Weights of a small transformer language model.
Training: 683M tokens, 10422 steps.
Each number is 500 + 25 x the weight over its row's rms, rounded and kept within 0 to 999. Layers, rows and columns count from 0. Numbers have three digits each. The size before them is the row's rms in percent of the matrix's.

# down: layer 4 MLP down (transposed), 2048x512, rms 0.037, rows 1495-1594, columns 448-511
# up: layer 4 MLP up, 2048x512, rms 0.037, rows 1496-1595, columns 448-511
down1495 095:528494452504505530481487499449506515535516488486450529484508468533495483509492494514492464483509498498481492519528511494479485472489551556559512537497568508482520529504507477494501501509472474
up1496 091:479457520477522509549451454518516508525470525537494493543468480554522507485517495520534497500486516469492487479455475468497481496503501514518517510486502500484480513478501512503516497488479478
down1496 088:507532501484503484491514493500460533450491511485491529482511514494512529515504461491449543491524510534461482518503516505489508528481500463507500467486513522504474477475474517495486511463528496
up1497 096:504494544487508535476484504498508497474460444514492502481499534512509508486431512514522503474511494502534488499515466483509508506491515528475490532501499479483482459473474539539529468524518515
down1497 094:479511505475498531510480539503473505525531492500440467507539520490508482504505484514477501493519473524494521517498533487531513481529503472452470511476502530529484507518540533523527521464489497
up1498 101:503484518540501534525497504481476551443525462535510497502544450512496486521496517494539491526521470549510518481513515535486457477513484498476537504488510470492558499485463508465558504475508488
down1498 099:478513519463519488532451516517526560494500475520527514491474504521518542501488498548509469468499484531509495538496521533479438548495536487509502542517483489451473513489536520534499460495492538
up1499 102:481477494504458522440500489455507478542509534472475492537477515453532541518493493516511500518538531496490568517546526485507547522504482507509504493505501493495512475504496486475475514499517535
down1499 096:479519500506478526483476496505519475422487515506455495506498519494508469493536507533481542527437519500507465498491514519498502448480468515519531474527472493522481488532488487544529480505489448
up1500 099:477520526503465553490520539477492524481493479516518519522484506488491526455493458491488475485470472549491477470504512472475464470537455505443528496498486513530503502521489506483526483486512526
down1500 108:477451501549507455551472467453527485502506521450513474497528522511475501507502537524527489478548531499488453509496516486512517517488545481521462570458489506497498488489489526550578511469523453
up1501 097:480525482506500454497502503480503478461491489493457468459529481461471489482502515523510535532491506522523453435475539523501534487485518470507510541534474501495513507455528452479467482498528509
down1501 096:534515483485512524507514507528539512485471495497503537495485513497506476477516480484480497462495483481481514563502467518500482497482470522479502486524510510564473504452484520514508565518481477
up1502 096:457501552473550475512471512541510546490485540542501492452489498434516489499512547525458511492487520501495503449504499497450507469485506509497533519517456478488494496539522499533513548523518473
down1502 093:514495437469495475481551466505506500502508537482470542520554494522508498466476507512480490514507493494447485515459469490457524551514484507504475524502481532545507499500516517468513493490502457
up1503 098:509489539501434509479506511490485479473496549480507489535494512485518482525527486551509452477518509453498522508501511515517524477494506501514502494548536463525501489501499491463489482521475529
down1503 097:468530531500507498509503493498544501541512465494545485461477493494499471515497476527477515507511523502524523523535518487470499493478495503510564479484501521514497497502511511496480495450484506
up1504 098:507510475503509491494475490460485534487533479497525546517520506487454453497478483506455520490506487500486560500499499514514500478514510510522501538508537477516532502513459490465501459475452535
down1504 095:511497489498494519511516554494533463510469509498495499473478466479533550489511502507483493489454514506520435507492488505476480498500500475545497479495465531472486534518534502499500516508507448
up1505 107:511516526505500505493517499502521534466467481462508500529498498523530455513558527550533461508508489448523516518476517483522463528505506498487472474531508530456461509509508501518487508480493498
down1505 109:507451480509532498487487526516503489511498463501495523492506466527516483476500518527507514492525485498481520535477508495489531510493505506512473515476479430495523506510557537524511514493504492
up1506 103:499485481475547496484499563506549493519516478466479518468509504476538483473491495529507463494558489529472495548516500515505492519505474533518513466514476479489513529514521501540516455491504521
down1506 103:520500476492476502476505487493513503485495490501496449514502446515529492518530507524519476483504515513490490499483518499526554499492515505522468507505504531511567512504493516528519513492508528
up1507 099:501491473504493508491509490490511549469513505513484500470479528498508564488491487492489486516453497483496503541494535503484514501494532489543475497509507507479513491570456504484492566509510467
down1507 098:471545514498507450479508533522549503483494514499477501509509471505495458489489467484470517519473475530512552457518444460520491519497517561516494499501484518512491506522493486507514512461497513
up1508 107:510485535514471491506506469491515484509523482511491497484508536555459551488500499538519499480464512511529545514511516503457499515499519533489489510484490479483540495561481524473462499472500469
down1508 109:511492479479521471497480507499484490480499470452498498477540456502451527494482481554505518499489556516472551523483511476484508493494519563473522481512455500526521506515509484493490503497493550
up1509 112:472547496552509473471496479536535481491494528488497509490499535469476497480517491453508474479493510476514459548515490518503492517496515515528497479536526466500498483505517512564468497489469543
down1509 115:471490470483523441514506476493495473512540475474485482488491503525511531492500499492475455514455487478495446542526473449489516492520498453531488509540531504495509516469468520481507496486510487
up1510 092:530513525492473476516489527518531493517479446481525486507475520509491476491501527458475520463475508451523458498509501493508503510503522523485500497484497483493518503446510481508546492529514515
down1510 091:522524498493515483481496441502491519461469515434489514479490460465472480526494512509518459508525463517490507526528518488515513490510489535480513510499518468488495519495501471463465502500489496
up1511 094:490493515511486481500443527498530529456521508485451512527431522498507471523470524509450493531487503506474448488482506537507472470466497523484490508483524469499505563526516508546466472495510452
down1511 093:543514554489571498505534521504426517523501497509528480471487493479501517490473481493511502423501487463497511480502470454485490500489434482492548547514515528540440501506489477549497494529485514
up1512 098:509503522475473530487499469515502499493487483537512504517515466467525516487519451485531482479544504465486476544517518455492466511530528526497474511503510534541469506479482509480496525547475512
down1512 092:526497502527530468518494515498550476536490497456476483492491517512490511483498499505484494529499469542520551448483482507516531497446491470498506508502476473485491498533533527545502490503488538
up1513 116:525488507535505540471437554455498524523512474518482521501542514508516479490483468511484524453478468559480508514508519494467540492529476519470503513510525502530497474499510483510480537511466505
down1513 135:514488485489512475555497547456490512517564484500488501500483500510538459497470508478511491450515515492498473478493503508495537500473465489435486481469493547523507501498529494507472506502464475
up1514 095:528515513482481487519522532477483499502531529492503493550458518511559516504525511451529510462499472463473474484482521525491516529458474500510472509491554502513500505527506495506515479515503485
down1514 098:465496494488527518500501501536485512472495485486441529448492530488472479533511480504518495544466510497481536469494485493490505508472514457483483515488473501468498506493462504452483524523554510
up1515 101:519502486472537507498549478529508494500497555465499538493484529499495489494500558493500445506500465511452514462515477452510484445541515530516518533500535514492522450520507500557483508494500495
down1515 095:522522466464485494550486517498484511534474471489486478499532515495495493531521487500510559461472531461511536531510564558464527492464520482465502495472512535527472502479491486458499443556486514
up1516 096:482469476481520488502508514514519481511499508488486493504510508497551521523508467528485545536477508518525500523484484535525473459463498488482480516497473506518495475520503483453483529487515522
down1516 097:519484506476481534483521509512479498480465520555515483472504496515506523500525480496466525521511511490512500512517477481497484502511486482480470535553487517489547513437510471511481452483556521
up1517 102:517455525528498544558475504509525484476507514491473458519561481489558469500510509486469513541523518466548506520473492541482521495450459513535486520521510447516471503510510524479516510497504500
down1517 103:507519533465469483518505494498499514462464486479515579451504515503483522553482502507488539520533505540527507506456501487515508513512452479502534513497505513471488466441473462523541436485525489
up1518 125:516481512513510500507483498464496509489544520464484533508524533548517509523506492501488493487523524461527478497545553496515531502496509511530504531500479540513510484504482498489476521532466501
down1518 139:513465515506506473479495520456523496422518503463512480537499517491502503565540521489496533482478482474454520510516510514537468464476467543494504467496488542477503492467482517519506482479525483
up1519 099:489449467489530487538518451501515519521520493499490487512512484461471525495515515507501482461465492481517521545430491486460507487532513491457525497464518528531542505486443483530478495503508507
down1519 101:499466528489495463484523483525498522570461519576528543507494526494489554504505491534509510508500460500509485520526433484499498486516511526500440504497481474466549486529514498473469502463531490
up1520 106:482488521490537441522514496480535527479500503474476492501512493512535545481488524480509479483485556503547516520493516442486517466473512477490539522449484493479518467464461493489501514488461495
down1520 110:464530497469526515542510481500494515509555523491483450494473497481488511505493525480538463486482450464470502463516452515518502468518479478491524479532504554495514523512466529516457506514472524
up1521 105:502486511457498487496484515469522535505480505507467462548497526474509515499483503499498513503499485534510534532510500516501485534498487462548525529522489487475531493564507490493471451530466501
down1521 107:493518512486533482483517534507460483462474498485469520528486521461479475505523518497509488485480525482518492512508451492536509520499477480529502518574501471502489508492525514491480540491478474
up1522 107:493520505521499494522503476503511479470509492482488478517545507558463482462495504521511485508541518517556510498504517514530518480543474492531493515451527505482482489501500482477474485521511475
down1522 106:485526518495514553494539529502528520466522536501516484539525499509541519481490526466451490459495496477495494506455549538524530485509538532465484482489551503440465516474502496477490450500517481
up1523 096:487487507524477511496525498526476506529486534493498552487542503491509526522509531540535556510474522472489541511494448495507534489518496509488475501496485480514488500472521531513472483497519494
down1523 097:509498480511469500512483481459482528483479505530536484541517477490470534487480487508491474490493530435487454507551486490502476510485496467528505522507480469510500484475440485491509531487509511
up1524 094:535471523472509496482528516517544538497530543483505533507542509495510510468504493531513477469510507507504550482497517496494512491480521493562492498499441539501462524524549467445464490525487477
down1524 091:497481511488482478464519507495455445505535495471487462467526510499479483533538555485500578491507482526467472528503517451526447513493501539485504526494501500459473519525501499484532530483502463
up1525 096:504509513505511480533558544490526525478538512490500509486517536560510485463550490513479451536517477509522489488530520454489480537542498529496474468522485474502473435516456526488498481482500461
down1525 096:544504508490471508520518485477566521480498481535476479497482499515525479475531511469481494485458496522476512487407480558524491494500505523519508539476477459498539522461504492472475481474498511
up1526 094:515542507456515498488554506474517524544520519467518503506461556475528465493528492455509468513452510492479512449494535550469545533460511436470506508454482545522504494519482516486484509510518471
down1526 092:509468423510515491476466538543478527465494489517491494501498516453484499529474519526493520529512474491485486491492472455527469486519496551481490487539492516453504489507540512476502494484496492
up1527 093:481490505510484487495507491469528501493507466465537516492476478494483524437506500501463517492534505524553470508568541472518491499512531531512492487500448466497484482571489518561501486475522480
down1527 091:473544509496525485542523508507498507503506476564483490503505514502519525536533494523509467475440513457467492522518490487500531460482460507512474468544510450503553524440544503448532540511524510
up1528 117:502496497464493507522495510472499477501497476503547503555525486519519501515498465510512499447474461492461503496491573492551502492521483524490436491488539505484519500530507487465516518551462484
down1528 108:507512491504511459557511494516521524501546520540524500515505526518533411487478492486475478491532509450499493506495505490515527513465443516513497482523458547489483470499456477535478513496507519
up1529 099:495483499483477517472506503454521470512522509495508495493480491473533492501528497502466529524530496529500531506460504494523522512510505500463497499524481485475499490513533510498477437500503471
down1529 099:485491501458528549519516519476491521517512477513507510499482540500487533453472492479521523482526481450457465508516464504503501488480500519519478486530497551473495516542468472518492484484493539
up1530 101:524499531480472503550553472459510475480517511512523514492517496541535469514514532526471527508524506503514507501508525474506476540476477503495545521521484465520484505526455488500480462502493552
down1530 105:533494464479471512489489533510472502495517496493471474474504483534522490492482485476475487510489523524510466488486518490492531527497522478496482501509515465519534486476530491483524442480540478
up1531 105:526455454506512511511487499512506498477492459543432522499464513455476497529521478477533480516472541501472537528517499487499478497510512531499477482508512526485514485481536536476450471548527469
down1531 106:471497494538462460464506500512532472488426467456500518461447444443470480507528488495503466505509529514475494487500501487530500501510510486517455524475524514491493471538489498510466508473514514
up1532 092:475505499455456504496527486471524520474498482493515485513468488523489508486532518472527539531525507527448505537498520502461543480488456463502492517475434541507480474500499499477504494506505508
down1532 089:497534535486480515532508439519482494524468492533561514513472482512488510532450462464490517493513478516496484456520477495562477490482499536508439452534491433510530537526486511532476504459428486
up1533 093:489529531508490474458534521543494478504505516491549516464494505466483470468502497478482514473505476502496477494505498499537501476462493507478495492502490527502504501497485495502543551459468514
down1533 088:476438517502520489511464475463460515505530526487499496502506492524519553506488520507468505531543498541528513496537498484469515520576494507527493459472497499460510484497523525524487478532509466
up1534 096:515481494535510457502481503489501475493518503507490480502515544518526494488477507507465481523475472490504521510500514515483489475474500494445456488461492559482503489499490474482513510507501509
down1534 095:493463522496438528499483538512491521549497466472525504501512473514472491484437507488506501465454519496508492499502524510461505505487498523532501504530567519499499496506524505513522533540431459
up1535 097:475491498486483470479505493510477500475490490525512462487488511534531517482515477506519492467527578492466508482492501533464517513510485498526517503531504514513489495474502504487495500496522480
down1535 102:485540487566500514486488526525485489526482528518453493521451521525475468481494578516476530507520513539474457458492503494478480525509492467516491491494487520527465477537500551510544550487503479
up1536 094:482512492480511436467528510529546526510472482533511539513450501548510490488509504503500506551507482557508512480529498508500507509482527555478519534461500489490534573480486522475455473507467489
down1536 107:513505473493492491478513486547556495509489548501492490477505506510499513480537548515447543547494532441479522454499519480535513518529509480496493526487501514568531514501489485522507529506495526
up1537 095:493484478513499447473504508516544488505498436491518517507486499496487534504491495495482492522449479531449493485475505511494513464460458561495477518474454486477514490531523539468500487478481480
down1537 097:503492504484489549540535481479478511499489528496488505521525510481529476565539545519489530499520480486513497538532513516502468498508489466478551462505525487542523499491501452493509525490497518
up1538 105:530493481522488518436493492481515510495482497489501507501449495496505501484506485456529539498457526496449459475555510508488515487470487435504470509472545515518481469471508517482501498503471502
down1538 103:502518458505486490522523474538467483582538492456514505480509519492492512445506503477527456494469457484479532510506501519485488473528491498548502496508529533521526526487482512473487441493460474
up1539 104:524500487518487493501515459534523525518470477471503516498435518489436503457489474523448482499479443515500544498491487504513491490526486551478530494509508484492467496501516500513477503501515521
down1539 106:484483453468495486452477495532521542484524492483483495482506510537519463472503525547497520550526508458512514530515466503468526488461467481494523495466495497478508535490478557519465502471497502
up1540 104:512576472460468496512490446523478474543493512451554484503477454533536435488564527500521432494516480467545542478501484465490524487496553498499512529518523489479477528486491552493494502492482485
down1540 102:492469492505509474533508489474477476508531531461531443495469444497580530515490465512492497485526488498514506493522477473477545512520507534494525540516522448502477499470538482472517515529524509
up1541 095:507509500506507517470507529479496488555532514490512497523512469537467492518520457501500480474502497511485476504479489461530487497502463523507520485475496505477494503444539500503464513485441485
down1541 091:515465512452515485475509507529504514508477477492489468511538506509522465516488504541510517497474490516533462480488451541498495480475492486529483506485487493485503519468477487464521518497488523
up1542 097:545492525464496534427495513520502498471505475490529536486466479501519547520507532513550530507509494523518517540513510511524490508411467535493571510494485535500511492536492474480506463460466480
down1542 091:508437505491483472524506495493443454489507530488506491499504517477497452490466498500481514491515521547516504487502526544475503443508504515497469516525492538458547527471484455511497545504502523
up1543 103:508532523506536479526482484487504489472504513501488498499497481556527495525526512490474495501490523488475518512505470522511497479472519482512473513477465540445511502509486551519471506488477495
down1543 105:507496463516491493488537468499467505544483476492545512538431516497491470474551533478519519511529509531486495460512478502523521519475489523487466459490476520504511519535491513502525484546451510
up1544 098:537497550508459506456472472496516483520501489540515507458497496551546519512483530474494487534508520491444480511470521484506476518527501463509485480474495479569512463471547481447525528547503457
down1544 098:469508486473504484549470541517435478482503478489439493529456522531508492482503458484465501469492461525505500514495481492480531524494494492460492507501459524473522496553459536498545484461496490
up1545 098:524495500535502480513481522472530474531477522450478511470488512525480493517502500474485488477465430529529520493485552502478542478506503517495501550492492462493545498503492476426470526482486527
down1545 094:544487486516490524501526541477496529522508488543469552511520498484484532509500464503500474500493503504487532519543476495528514482537518514455504500502500550507516465499523506482502483520506501
up1546 105:484494506514482470459480526498491529482443493524474527518478540497535515540517494528483495524509506507435542463503466467496526550508444461525459485531480511502526496473556544468495507505511528
down1546 120:507512504471499493529500521496515524478461500495490470486481520474478510500547523509534513489528509452513513515494475504549450486503458458493487472491525536488480490474480509454493504499520475
up1547 094:438481502493529504486519510470501502494402492503491492521456507525505453512513514500550525538497492542493512482502501497516500508494500529489460517505514523450500547496465469493508523528483506
down1547 100:498501525517506462454496497471511507453495483492453506519480518473518509515500500503468515494522507496474501461512460524532450477498480487452525530478471507541494504473482499512478544535489536
up1548 107:509534524490536487457539491501532498479509511525520477486505500489478480526515534504488486456471492520457538492508448487489443480453442525535498504529543476449435491498520480431537498495485515
down1548 112:486471521479537500502508503518521542495493502478482498543502549482496496518511513468501539522524484501472472466546495543522518479511488478487485508467489525523480479590527518505513510473505530
up1549 093:488487545458479527475513484497494495563545521443487492570508479498543503512491496500462530449536506494500499467498513506506455521513508484511490481459455474539456445520498531494483485505544476
down1549 091:499511476497521517509490481509510516468495455488494496443495516475496487477578464468497470496481498527442549502503470471484514465524492511511509515555500501494491490487489517504504494471528461
up1550 098:530471481510451510457522479494531505508521501485497505505529484483502483507513505475504539520515494507454513454496463487469517492498564478505471501524522514567537499540499537508494491489516539
down1550 099:493520524466464429540473503526491510461484531539514495508450500473471472517472511519484496498484486538488522528491542535500477483479494507516515518476511439524502477476514539550501492488495507
up1551 100:507493504461531529512493478461530493543516507496517505486505540504507473486477509562475472533544485493516479533510512487456510516492514506526510470500491481490482501494499517476477459499470506
down1551 106:490453519547556495489477512483498514522511461479511510460463507492549534496470488479492480454554486462524525495510475505488536501501543539506460498483473505495486477482527512509500489514506510
up1552 103:479491497478444503456521463503516478511443487427435512493492461465511486515458522530530487522540495476512522510526488488544485456430463484536501500517477474554526510525486485455511483492460487
down1552 097:514483506488476504492463492452514504498528477533521538489495488529475495492583489560480462469485484500488497507497476499477480463510512527514521493514511468515486522469527484499514485480528525
up1553 104:510501566517511504492527531511507514473499556490504493484519500493505542524481529485513527519505509529477498523536464524515547499529489533526540456519495528545521488470516516485505529532501499
down1553 103:520464533504493430479511521497495502503504472519460531494520494524493507509455555513506510510501490493501511474494528529490459508448517506497467452490501507517498485438544513517468467510496491
up1554 097:494489488495476520452518490491478512464523475468471505508491452507495493452467505499465475522484486492526488495521539441514470480534498529470519491473520473475519549495498458464498484532541522
down1554 090:486548493523512480525505508521499524477496504499490495486465485502503505553506466477497497479529508529475507496521534509471506483510492540533509491489466485503465515460507466489497456532491450
up1555 100:485473555555525473489522477509489481518503518534499551487503493456499510496511488499483492464509501528526534495500550514490506579507522509492496487526524447521492461480517529534502487520500481
down1555 100:498520565447517516486506501492494478506489506529583446501498514511493497484492482518508482509481501483507492477426489478480464499547505469515524523517449515496527449501489512486463549495509500
up1556 103:489516501577501496491494466474512516528470532491543482503502512507458508503505481513526492491437480521529500516493480495485540485536509495479546476489521523485514487509502509509500536500483492
down1556 103:538508535518478518533450505532527517559477485483541551513487506499476475497511517496510529508505515515527516501519490488464502485489439539535512500533488493514486512518476511495489490518503504
up1557 099:530502519547463525498480512521485540504453495516567500499502473524501526471481507473473503547516472468512508507523519495500477507489512522550480503495469476462503534536492527521558535452511511
down1557 096:474475514507499471482536554516491493494506516523528510523496520495519487472545527517505462498524504513509493480537503489532505472508494490464490506518507478482542492493493537498484525541472492
up1558 095:474503498466481511507496461493529516452483500465532528530515511485523476532496481493458512529472493478489510458463495499491523530497520524479489496514490480484516480504483486512527512516480473
down1558 097:520482501500536484481529518464498491472456475504514517471489490492499494544548473489480492471506496467532485452485510543512506463486492473528503508505526487540485461553484527510492510503497537
up1559 090:495485490501502495446490497491502495500522512538529533506454455474511517505496509486521471482527526457488494448525500519489482520492508542518531529525474516511531470517519485501485486536498505
down1559 084:488522489501501465445480485524545497510473502498473464490505493504479501517510483522471519515488485508497513542518514523491514515494495457490479494465512453510494460495537491543529497466479513
up1560 105:475521476490490511486518477466480485469510472497451507466507502502521500515482486533454491513458479493463513461530507530521505488493494563494509492509528479482501432545499489526501486509529515
down1560 104:520509489531555515475496470500510492553469537517477494513468496514514524550481500476499502498497502490474499488489527469522540504472559480508528500501509502477546467489527481530505495499517501
up1561 095:481524573495527513476504461513495513484483553541524513455468497482468468494496505468483505512532458466513538504530512524540464485522520488526500506475502533515479504452519497529505497505492501
down1561 098:510466483490470511513497481506511496521506471557493515563496491488530528523524519491505532491498493536510526523475514553487496475500514516536543486480494549489481474492518510480531530535527481
up1562 105:482444492492508485493532526462526540463509513468503446525511486491513516473494490491494484521492461481500507532522542457485492495470476544498474511476459459510442486559499514521477511531492493
down1562 110:475484502515508481503502500518518493499510521525524495468525458528528542510471473498499508506462517478519471545512554472498499535587439533526481491563531491489528492499522506467486470493486490
up1563 102:479512519491472503466518434435537520514472479504523468450476481511519494509504482526492503502505521512509493441555509519503498476480483538479496468492495519497472493482486544497471511478511530
down1563 101:499489491513506530526502471478477493488473473478460530528520542536526478514540537525523524523447486479470520470453499550478512557506513506524547503488478487490501496472473537509499503501477508
up1564 101:464479506507494523483508539510514550521521489507512512495520512486497497510539520510482551499494499514484483469504492511514490482498552497475488496504481540528490483552525509482476482523465516
down1564 103:477513492489505475522517510544510472504529528524500533488488519519551501500541513524483473493524481471482505506512451482483482539502522519512506509488503500511512489500526547501522519488477509
up1565 095:528505505464540507477531524450470513506517491476511512498477506520490456550501480493512519493500528517494526475533472500446523467508460529457513513492549460522553507486514533516485540494472519
down1565 095:547475462511511508480568510529501516507484507544490509516453505556473517456485488499536498455532491489488495509480490498472505494480486449475487510487494527532503524457455556542505509507484503
up1566 111:517476490513501502488550512461489507479549546532454506437493532438524485536538505488508492485533478498483496471531466509503466481515483468492477494505500503482507541521483497463512493525540505
down1566 111:490517496506463458548500473489526495520506453477471491514472530446452480530515522529456497498458492487510500529515463490500459494525518517475462517490518476465523527499526441498490511475555515
up1567 109:487473464505466509457469532462522481460507556502453531513475509441519485483507517502472497522525476524510500475458474493499515502495526502500474471541464526494450475457457525507459451507480523
down1567 105:486533495447504493470513521461480491511508469510507543503510514485504471526480507499508521512489511507511535480457518462487514461455479510522472472467470511497497484518534522535549449504512499
up1568 092:481458525481493455524515503499547509482516485498490511477504480495486505502472490505480482540538475470516522515538487499503506436468524497522472494458535544516521497493535484502487509488523482
down1568 096:479477454511525476539478501477463503526498500482487475464486451534489491472498488504541498465519523502489518500551511471520488486511438522457513490538522500480481518518511462565519513480518488
up1569 092:552496461510490492501521502464482481500534519473507479507479463480502496483523505504481461496522513466483499519498514542501511482488516494514492459479456494567486518481499522523509493519469525
down1569 079:471461545530507493494485482517557498501455495543523531508529520499491518483511509547518495509467527514512505533473494504484506466536486541459525511445500459421487500484461509476480495435533497
up1570 098:531529475537462523511476531495487495493450543450499495520474512450485504488478522423494512476488468543496486473481522491481497479517505501466440554525491531472479522517496496541519529504469535
down1570 090:479502506489528519497453466517518484471508471470479491515516509511491522508519507449518485513494497476503493536480462495483540503509481523546474515446507484474522512451501516504533520492470487
up1571 102:508474548479523547545515512477543518539500534539486491477477455531535496486504471466476539492510508512475472485517473486525472511470535457499539503516530534561527490486490450506523529480488488
down1571 099:517489515481568521511488533469486565470467566503476444504498491543509529481521522509479544527502501464517485462454514495471494479486496526518527510519488500455482506494530472498510467533472536
up1572 092:494497471559488474506478519499513490523482518470454477560472501471534524507509505486546531460520461466495527491509481493487478539517499454465522495532490484525528503507508534490505502528493467
down1572 087:488527530477499521492506498543513467541510495464537513498526515492493490483504498548507495474458480477524486470503462481550504475514507495499512477512484529485480527490472524499440528537478517
up1573 103:492498470490520487468512532529520530518433524515524505454432520518493497461501513487505508466517524528523530547501497483498516463488494452507519556512491515515570490546534497484505528543502495
down1573 101:512490512495508502461510479506453489501510511506519505514485477493469544464495506525475500500479459478470478514522522482482502487494526500535512497485522500504487496500519457533520494454506467
up1574 095:525488521530531504496504549453528535553485481491488525497503505480493472460495489534516547478469498517497488447481493501464442488552501457579501540513512515509491503485458500501582530471475525
down1574 092:504460517491452508496510491491499463489501524491490485565481541502506478514464521506470454495544480500477527532531515475518570544485498527503497456490516478495497478481529531493468472527492509
up1575 106:482483486483501524536506536468516517480472517498469494501452482504495533503466507487514506454493513527545508522514492546549495485467511514510512524491496504508480494529513469460537487494540490
down1575 097:524504478497491492584493493462442514524535507483528458483467512560510471522469501533494468500466547459509496495478524527482490470508481525489505484503523525495470498474528473524537477468481521
up1576 095:545495530486531540499488526503529521521513481526548498491466489469483524502475485510491499498467556478558490527481472496500532506489480527508532510503481536514506508494522455487519493464510515
down1576 092:486504536526505508455518479515470495483495488501470487532505488516515491508485493511500466511509441490476545481498517521525517496515500479486496539517502499494520481505521517473465467458532513
up1577 103:504561441522519510537527479497516520504470456484469492473537481520471513486509517480494541466499484533473504501534496523477492486479530491469465488491508496507539494474504578527522472493516481
down1577 098:490479470496521527511505518510469454518532442464530506477527532499546480518495482501471528518495520516517484504489518484465471514480491476513486501511518526502485539515502505466499505507503482
up1578 098:497477500484543475504489509549538493526483531497515470511513500536503492476526491480550507519481503514502465503498444464548565532520549500545523474509495530474492477509551495532490511530503467
down1578 100:491511528469496518531539519460491468474512504487558581527508519459544495493503501481489500522439468488521499468552468489493533511480484473496500509520495475504507548496491461486549478515495445
up1579 109:457498499539528491458530505487510486546446527494520508482433508509470511437490500516467492508529456498503535484518451550512468467497471491483492548517512490511490485497497527520503484519478521
down1579 113:535479512544531495460483515504473503524495538503514524502516510513487501460493497542520510525551501510505506499525493524529467523466475553499535556526518550510518538515491514516511530518500526
up1580 105:519512554522490473507513510514510487503505502513492453519519496490508512524509529529446482503478518515530490543476505511506492482478501498523437453520506499473469508524491535513501459522485492
down1580 106:477435495553488520503468510491466470536491503509450492505490510525522480474541527497440463482468506507448481486480495492554497482512519500522453514543511543474502490441478473494508463469580453
up1581 110:466467487521491507508523526519500490452451500516500484457523486500490504539448543484513484479542545485446480498517508526526516510507477476510528520504480510506512507492490457470503469519522519
down1581 110:491494520492495498487515533508545482510497513510494490487510475531472519528495499525513529466483548503514470490480490463503481469508552536499442504517531519493491478491479509476487487470518520
up1582 100:504488477512519473456471514490508485495464463479527540546523546490507501525529517496507478479510507500506527507506471449533516511515454495534481501481471509515503494484541472519521505527539503
down1582 099:486543463501546432426475495487471483492476522491518443511510542475461447493494529472540517505495463532508517485495455486540495526502461482507470499526495484481502491517516509476523448501483503
up1583 115:510472494505489490469472477514536535519503522502476507496528505496559463494491496522478499506476519505459503528510571490458486515493486490505498496528466459454463498485507548487497448490493458
down1583 120:494459480487443497454526465484484524527472488509507501489494483466520468472483474512468496502488531512487504449497494512484474493492522531491494516509481506481514515475522522471465459513541470
up1584 101:487497502506503555468498516463484482520533520535511533468488474540501545448547470492517504468498493471479477500506496502523484519503532494501492527453510543489516491471496462485490464500515502
down1584 099:497495545478488483509498509463488526521521482483509502489520506466486453492520495517518502473489481532490500518458478484460504494480429491494473507492506519532546533479473493507505516504496504
up1585 099:494513568541526482502519485505500482468485504463492526514499505549486471495479527541485503506499485481491449528519474505520483476559490521500522519450554545495465472470519471522498512515472510
down1585 100:466523470499493507448496476511507460510506462469513451481469488526546489536523533512516483487542506479493530477522468515454513509521466482504519466532457520494531514489469500492516490523499479
up1586 100:491474477479511477509473508490546478521520489526447500502512518493510502476521448488509489483497485464480525452475452512495506495462547539506485510491493568453506476520488497461465458468454481
down1586 103:530475505471499450473521501498464504471522493502513509516501490478480508542499493512495501495486507511506461463504512434481511532486487539478496474473530497504553501490519501506485482481505470
up1587 028:511467498479491503521504507511536475530531488454486535485471506526518517506461514518496550478492534503436486488479510499493491543523521481505510484509521503518519494511523509525507518461532502
down1587 033:514481498489522506519494520486514566509514490463492474480549532481528535510488486566500528546522479475513512499475485503497491510500518467514516516480546481539511507525466461499464502474488485
up1588 096:523491471497494516553480522455506559478501480564492535484480457485514529478555503466503477516485466521498511483494503512462477500547470509529458486530487520493472498513499527504532515506502455
down1588 096:488500508510503458584510523490474466469502560489467504493501518494501467538512528514495458505487485502485462486506493513478496539522555501474516537525521504504494460490476461489495468543443480
up1589 115:524497505466577495470511482516539527501519553516491469531532503514501475541554498497526482461498487491461517486520505496515489517471533474538516481554467512506510465480535496528512520500493503
down1589 115:492522479498522502461488511499519514503445518533490542499488485477496547451460461473490507504467512486493497465520476566508494470442483501454513521541481522500490501526485518476445488530484518
up1590 102:541505519482493521501506438508511482496449509507522481484505526475531462468487472477458482501512470531457518489531511541484519478458504540491467451469471474476469455522514495535547506512497477
down1590 100:485498478506469470506478538508504543489512465552433464505451498504502525489533493515498523504489508470509517469501523496516513478504493483498505552487518501521505528496510504500527480465485469
up1591 101:500493476509504529469470494521503501483480524501496476539531484490515494487500525465525508527524516523517474488483488481496496480464512498519475505497540522576546462498507507502494455528472538
down1591 104:512487511515519492525448495548503543548527506509516473485514535497509492511494482482523489446457499498519459511493455539514489511470553510518481507523462535530499500477543513483487505495510519
up1592 104:515487511465466546551491506481512490538505491518486483529466503525488526507533506489478511473504507519461490488494497541502471489490464501517466484522523493550499445494478479513493471539516483
down1592 105:491469489492495512521506495469509481517440498498455504460481496497460496484508487512505511484493507485510498502472514517509529541492499516485480476520522501497543511530475498483519441575473505
up1593 105:515512448503492434517508551475518481470493512472472453490523482523489488492461492499504514528476503508517511511483534533503464461534509530475482491499486518483443527521470479524478462532521470
down1593 108:524480547506482513506518542514509452483474508508481506511536497519500519508444522502478514511517489537513507528458509487525487515549513493459496504499458492483456473518517496509490515519458496
up1594 094:474478517460535508497492503486502494517476495471544486490470496511477480494531421530474507554481479496476480499476463505511512481513546471482503501486487490487452502495510480488535522482531502
down1594 096:500493505536513499536528503487471472468485503507436507488483510522484523520440493499489521498516499518467536531511466499485536492518499529489504507495530539482522520479548508515465451467447482
up1595 103:481513518497507519469492499479531522455529468469419533553527501466507519482527522521503505506471487472483493471465469463476473488495511492483516454466474495501490506491480519513514505530530519